Weights of a small GPT-style language model, trained from scratch on English Wikipedia: rotary positions.
Each number is 128 + 32 x the weight over its row's rms, rounded and kept within 0 to 255. Layers, rows and columns count from 0. Numbers have three digits each. The size before them is the row's rms in percent of the matrix's.

# layer 5 attention query, 64x96, rms 0.213, rows 0-63, columns 0-95
098:132154149116177080149088119091149172203115046068099181155109153167156154111127142081095131147129124211112146155122104156068144150120128147146133145131144099119116119085131161136146109109156151116213140146132115094128115104096161131160085105071194140144143135200121155129140154199134132145
097:148120102131171153139095101172148112192190093048153124135117132104168095095087112098059155140141077175076118156079094124125141152204129090146089146086144118147137138150150138161173154128089112111139175149175154173117078108127143121159082151095135076130139095151108125132109143204114170136
103:080111169128147064164113129098181143147156074056089108152150113143143192145135131108041087116153092151145104223149088139106140174146079096115153130151139145111158124117138121164082090112132115122136108145186070096079120135131150124150111089123193149130156126130106171089155118155109091163
077:106134078068144148091117088131153165123133127030163090140144174142182159139095108132066113133091119197139107173139155163131172147171075101156106160089147131129102120179119109155106128094126164101095150169104128122128086178089140131155084137123183091097180126179116126098111169171127101085
067:092163159204103133180121130111117135096100204195098156182150101190130105123119136167105098116132135100129158097117099154088083128105114156087193181153153115125084104125107096071136099136074105125123088097155085145094142099167124151127117171140084165110166118150073118110172137091187134109
118:067139170174094095157119172055176131132114132143118125138193157161130170118123156165083104117083074087172089212109116161116124162143117132130179103154142118088158125094116115131069095128095134133152094159138076084117121179155134148097112129114181156151161158148093155068165093161123137091
107:134090151212106105121120167080169101154147122131116148145171119140150143114156139113054114154095094062159101216122111138135181186130164072145142115122088121160182124145114119131090116117109111156146094159183100053105104155124122157095103120186186127122154103109119169121179126171116096114
101:114073130125107067132149189108133169181103077090122138167131179167110171118139138100086103118154078102165083233112100193130170136129112093165122147153132185115142154112116114111123072114129095120137102137171110165087110124099119108126133150124139108163146125173170194118168155183153083130
078:182141114108138152182093158083172111126140147150198112149147114120184143143180116135079117116168148144102116111091103114156116105142115065092128117134070148120112101137159117156137123129222101084090085069050120104108137124155146170090089088145121125124059149118172169075080142112108154128
081:080130078117122144141097145097080163097100109140161112172102191065152073126164140121160112124130170164111171148199183147148067139138152124125138115159110157125029143100142147143171085113169141106145146102093103189132139144091150105119128142155101178072105102166096134176132147098154175132
085:166141095143142136097061083148172110082104143128104112118143119156065132190150156102142109126092136122104173146100038146054126131180164167194123181132114159140147085049092156107150076092104140121141086128093147064085145125183136129144152137118113160113161079109138111116123142125149118125
098:134141084104140169126121105095182062121114097124159100169138114089089162158120154153135204170163150107143154086132149220113140243221142105099135140165133139088137147118138089133091104132173136099083147104093111170140109121115132132168104079109140159124114115110158129091162126126141113134
089:161090130151174140116118101124163117175151170102121145164130148021159057112109134089136120126143083157091099110141158071154146105069084094168164151084109099130162125129190119148079122127143168126144152159155118122062075147154129088147073131170118143107099066145140109153146155076122159133
085:134109099101112181148138153148075164168095109060122124184096171124146087182137108097089125108083112146101114091155068100124152067116135103159125123133130116157123114196102115129148085083115127183105117156100174020155119076107131132100221129127151123129128095136146126173120166121123138123
068:118181107168172121148145116122168153081168188135119145187115120159102142130115157100136146161171167169063140121138162127163156118064104122094120086062120146171167142146098098072155110139147144111105146178175181088087191129139103105088097157143161138137129097136147110097136126104176214157
090:146127166149168169152173132143069105206183137105143174090070121148167143115066130117050137134137079149104125098133097092115074098119105134094114131168145077169130116106149048117165192173133145143113125148123070179137089119159132141156092155101080098120136119117130117149131136101176096100
075:114081108150098142098148134134134135136176180097121097142182101146173113188140086130110155123133103154144144107100117184113131182141101109125145143074121136135109120143081098076089104149095142132126129127130139098228101131110097135201081146154131108060198096170102175090122146074182184115
088:050142135114165098119153147100089142129151120097113112089163089069124195166130137151133162092127108099131071150169157167131065130144158176194112118125102180163138155081089148108128071121154119122113134149167122081176150172108132142152114156177116148111172130060193147115113087120127180094
082:068129094181106131144150177118140151162148115140164131113159135128080149097107135191142169169185137169146085215134129152114176111183147105109142113126190189125165106081109117178132170092077148090137132175166134188142207130119105156139132110144150105151139158160130159147132135189112144123
074:147130127164183099092123107119121094086095160089117102104144164112103238151107112184135128165105124081134099140104115147179129134124133143184137109104118176218173148126133090108151073126109092143164205101096114083123169063131097121107136097103155138083095169138129119161122106154106132086
094:150149158131131105138131157097114093111128128156184132105147110161115067080089129072165113173137131117109153139137121157136112096150183163147138144153071162119143126150122137155064155114167112124153114080030133168090137178158118027175125084081172154174144178103173125119116129177122121122
084:095189139097075114109138127131116122160176148107188161143122124153086092108148135080059100057139058157131158138142123129161146071117089085109139152116172118130102140119116110155085165163119098137122152109154117085151076155100099134089103179112073119129206154200176137127163108123098099094
081:124084112158108069117148149132167151166119082167136144118134136076073095115184134113132170103092147095116081117140178059071138122081115109115160135118137120120126148091084058112157108132189124100109112128099158066105149129129081123077145085160152110178134141132181076076090088154182152146
089:168182107139137145146119098099185093140062130104112089176141157162174153101171160136133137135172179127138149159084136084133136183184130116176149142113152122049183174110110111130111071120118129099121176147112181139072113086148143023114132072125118100141120165115108151144117122154123111145
081:111133140171092090132172154167123122106180171089128149090147095180155028173115108091164122099131051196093129098136124138155128114142081115113133164103113141139119142163109135121137215199146167123130115113180110115135084157139158156107144156145090075098140129134096135142197094097137118106
086:124114113124090159133101155135137152109178115146129109108149128107162153140119111165180117141122099192132134026170132075157159063123110171125139176061129120133101116089117149124100208197142112115055154129065147121126101166155120129169173179091128143151145128112110084180123158115103169121
077:098121184124109117141108099162082173160150108076137112112121170068162076127066117092166164169141111160136126120138103119140150103108156151144121185152087176152103113110081095147162156138075073130138122180149154150112099125118167171142133165102114130106113202153071101121169059106102205109
078:107193158099099122087056081114123107048072144050146126138152121144169129120153107183083148149139149114093180127097156065100082089114131141128128078107136130096170175131186118155142113138149152110165151076088129141115130156089144089157115082141156146127083159090143140160103128077102156105
080:081096111099137136125165142138115124110075063161151107097113090117135106090148159140211124137160118094094178098106150145076131075211129111122157102143086164079117135165153157135120132169199109188180129073101089157088095124101126130155135095158124156126118147171061130133127141155173164137
095:092087179118097092122128109140117141127204083070141131125125145099141132150112096083046122090091080190109111148152084106153171144102082086145126131155132211116145109156120149185107121168091107129053072149120076123121152182138114172153160177126121138144133138156108140097131070147116144115
082:110150117157147151102153155117102108103122191128123159173124156204140101101119169105128174097145177110119160091093141156116147162106151081086196106148106076128159162123157078148139122117127066082198141169103084123102159078150098142138102101176068136144083080110178151115103159150094086150
073:114174091112122149143145096079126163144105124121056149164092130077154115144159104119175193164112139134126070150154162076137114143180158141063156152133102138182097153136117156190118127134099126143137154118090154109121158118183153096109177109089096152135147091170103153024076106117100097143
060:112094130155139165179062167103170156166105072081122138151142184147186176151110132123141116178162146197140131170130118153091166144178110139125161196183114104106165143154127142131117121144137109117182125154181121146101098085069138121168118090101189120158138126170078151153160152160157085148
059:200069073183119152162113169122130107160117033124087123138157172119156104116095116074147132157145111160168163166113148129096165116169105137141128131140189081066158128119134160139188141138136082148126092112120157179155096162083085103182134116125165101170102101166137117118138141196145133115
080:070074152174111102203116209098149116155089067091071109130171153143144170116122111129123127132124147157170111174106113133077145154160133123102182150167130133081171137143150155130101118116131084154114076128193075131137129146099134113156126104142176159153124106185128184099179115176133086163
054:122137091116121156142140096155103161189162088077072107163101168147176149089140111104128124133148129152116170144154153107104160071148099155112088120122175075150077121126127181111129100112135171111165178148062146109139098099011109134156157133062121118130110093090092134132155167134159185123
091:093188167097119107125140067058147143101183184121109127135143174132099076128101154109064113065158142138120128138169118083093094162122105144117142089145117136137135094159135172142060124122107173166148167144082127075071139107163158156100087147129116176132148171085109164140153115057099157107
073:122102117167133128165136197103160178171168106141082164210150139133148183126159118150071120145142135102146112174129112113091185171114165048129145150157107151112162103104118131156108095104123055122089074133182078109093120112151123142093098171133178124138087131141125151074115116160135083170
126:121061127201113113167121207126148110148105107135128159161153096116142187116145102156136139203085106060164123141095104149137178121151196082143165159157118105107160141092106108136140154112136075111107077098197103151133118144136094114113144134147152090131107091180133112094131122215133082139
085:067155128131092099149160186146129089150055066187112123128153125129117137127110112103135080137130052183116103182116099140108147094141105115176097151139144165127177146173093142097117100121118144113094125115132101130153133143208090126122166130134140134217136158196172171097107084155163095106
120:166138172156128174169122116218186091160123112168116130102157102151180166128159111089177136192131106099119095157078092170147119122100151136147115144148164145119110133101142127156132090169185082100118089038122115102101117129104147192122118156153085125123061150126204145131126147122159144150
125:116099152154145072156126122083143063102130118116145159146153175075104088105143088102074103161110143097104144119191165071150149145149123115143152078151094155173075130098134111112180147137139123158084111160097069182120098176158112127124152136163075177062101106099071120199141146106138102129
118:160123086156126131150055104143145155095195174136137125124109077159079150138148139135101103177072158148072158135115093163101138111167154163124096138130107127115194100088172088162089126071094151140162147157107151097066132123190137115090098165119099151139114081116061150137190178097131126133
120:093142137095119196129148084122165077101151083136165105189134120082076182152142178119096172147062140101150087059130147145114120208162152083141158118139134110121151138133118110182045099149151126092129148120156125087144109131105104125100151065136060095168130098112162129136124151110089107129
122:155097135122170103113106119190155114173141155108169082107080174094084092165167098134204152146098087123121127116086151052166154109078099172108144114118126084101167141094172141142136138095175144067148130152124148094150124127103126086131120162155169093139098082158121095165134140151044168104
130:084138095114165131126145150091060126142065118140135121190115174089138107167110154106160134102072111157090135140156112147108144110124149102203114092114138212124107160153124109165164041140142108093138113144151142091233128121165115168097163145132184164141131101127183152126146144140159154134
127:153171130111126141168132112081155143079151165107168140179116147166100157162109100069082194129154177074114166092079102120152154107086153120101144086145061137132129127151134141084165111168133138147065097134126156090144161133197127130080132150130193113120143151177149077118172100146138197108
120:125132125102168156119185126145102154129184136095157163099082106150175171164106194097090191203103126148121104101100158112136061120179136159153085140153137071130160101104137060107135149120176102172097114139098101179122125114152172141142118121123094089119156172132182087128070153136160106095
116:115081090138140112124160091140167140088151196071129132163175148122112096186076110179113166165162095155090108123109145139104115167078139140139156082057107140126076075125095118116087110106111132184106154116105133109166086157118115078179049165127119121092154163121129172145098130118137072091
123:122179139158173111158172123132072146111099105150147137072142069144122130116139107117098136155131108064055094123111100100115064106163111166139106169087121113108127184121140176098123183116129082139106123121114169104173116131119149120147113135250171153110115116104159160166127122171063176130
111:106123123079135116173132134153132177111139119170217137092127061137120148111084108139136140156122104136093116141168107111100197080157108135129135094080182193128138135092091112136150105093116177108126129137213134138116162129094123131154178113114057086163163164161106166112173125152169200140
122:134131095128178141116098151139157131119062110102151142110151188174175198128161091163195152154115130076098110124119088163147127139131128104153161065068121140116149141143085113142164114069109090147169175083051137114122128082136149095135180119073056141077126158134143140141127152145083118105
122:095176183110172116148108194143118111113178155122142122195183143123114097083136069099166124176088099154111146152118123120088115114122192131177147195167072104141132156153093108112122129136151093117099120105074103095093199146148149067179163118099107145149196163136155161122133134131113161133
117:097166087135126105137168127130119125165133124137165187099145084134136111128180202082108150069153121176123116189195080138110169085123138089116141105108102044162120097093129115141104161164102112095142120115132143151169103082121114119092090102079098158102103133208111133176155140099084147079
115:080113077127117113099108129127151123148143080135124156094107118113162135118153098135157196072113177132072090134116162139099108131087159104102155163118091136105138108058120065110192069133194092095106159112077109109109102120145118113120076087215149089153203119148105110105139091145155155127
119:162194110169139150151141133130151130166117115107107103135138130167165087053195142133110086140169145143073128131118137111219167133116158134121133137151138134071115180133069117075126069175111137141102166129162178184114108090118119060138079066178143101178136089126146130167141132124132139111
114:168154137145081142061170122102137132118117183127099096145143105155144062149156131093111148115124096181117153142161169122154134139171083101145181111085121151157138153143099136109136182159208172131150134143138119130134132122143190121036102147141065085137120180076130193098162149172142084121
109:140122122110085148107076093114128140111187124161114114113149165106128219112120129117136162090198098171103149080162106132180145085138076166178114199109127160119077154073103135147088154181130124101092162124085122111158106184127119156134136149143085118172113122146131082205151165160143161129
119:128178147126111123100054097175152155146139079066108131106115139137152162123111109095090115106142091131148109113151122104111139138068161137175095138192091181133109075081081101163095175155105101122119159122168181125161122100134158131141169121118117143079131180072073102120176063104109114060
115:093123157112076075071141100128082109075069142029169095134146119156167130187112123164083142148138128100157148152100152097070113141134143101181131115112144152087098165104210140147188144129133110137151147155165125117080115130113136083092103094107097094152115119125173099145177148103119179102
114:135091144115122187108168111148125187105144110149126098122138157141084088141186164168137153096153110095135140123135118156091103068157135127137162077142107113074104142162119142161131106175151095205143140121157146152074119119103154166194137122181097161139119122182088089130097151186150232099
123:134081178139093081164101156156112102133166084139127131093094124125116150155115119084075114156144157186131109160125094111172154149087068083136134097130124165091172135173095152171121087156109113116110125149083143158096142152153115147107081077139115132185105122182147204131067078216103116117
125:176152134076157140109116069088086147116098179123105155098118087186114143103101117091132125143141128174152130114112143155092152118090166080167191113186108125095144163090132078139127142104081049074139115183094115162159126155104126154142095129180096194111088125130139132092107149195089091133
125:126113109145112089163096082109095173138116136127054143155130127091124126175178119079107223185149103127151048134157125140121099110163144101058128191108122144156067171134151126145140096137107143139120151125140191165076158116155147097117185150110135150114119067180077118082136117117114120139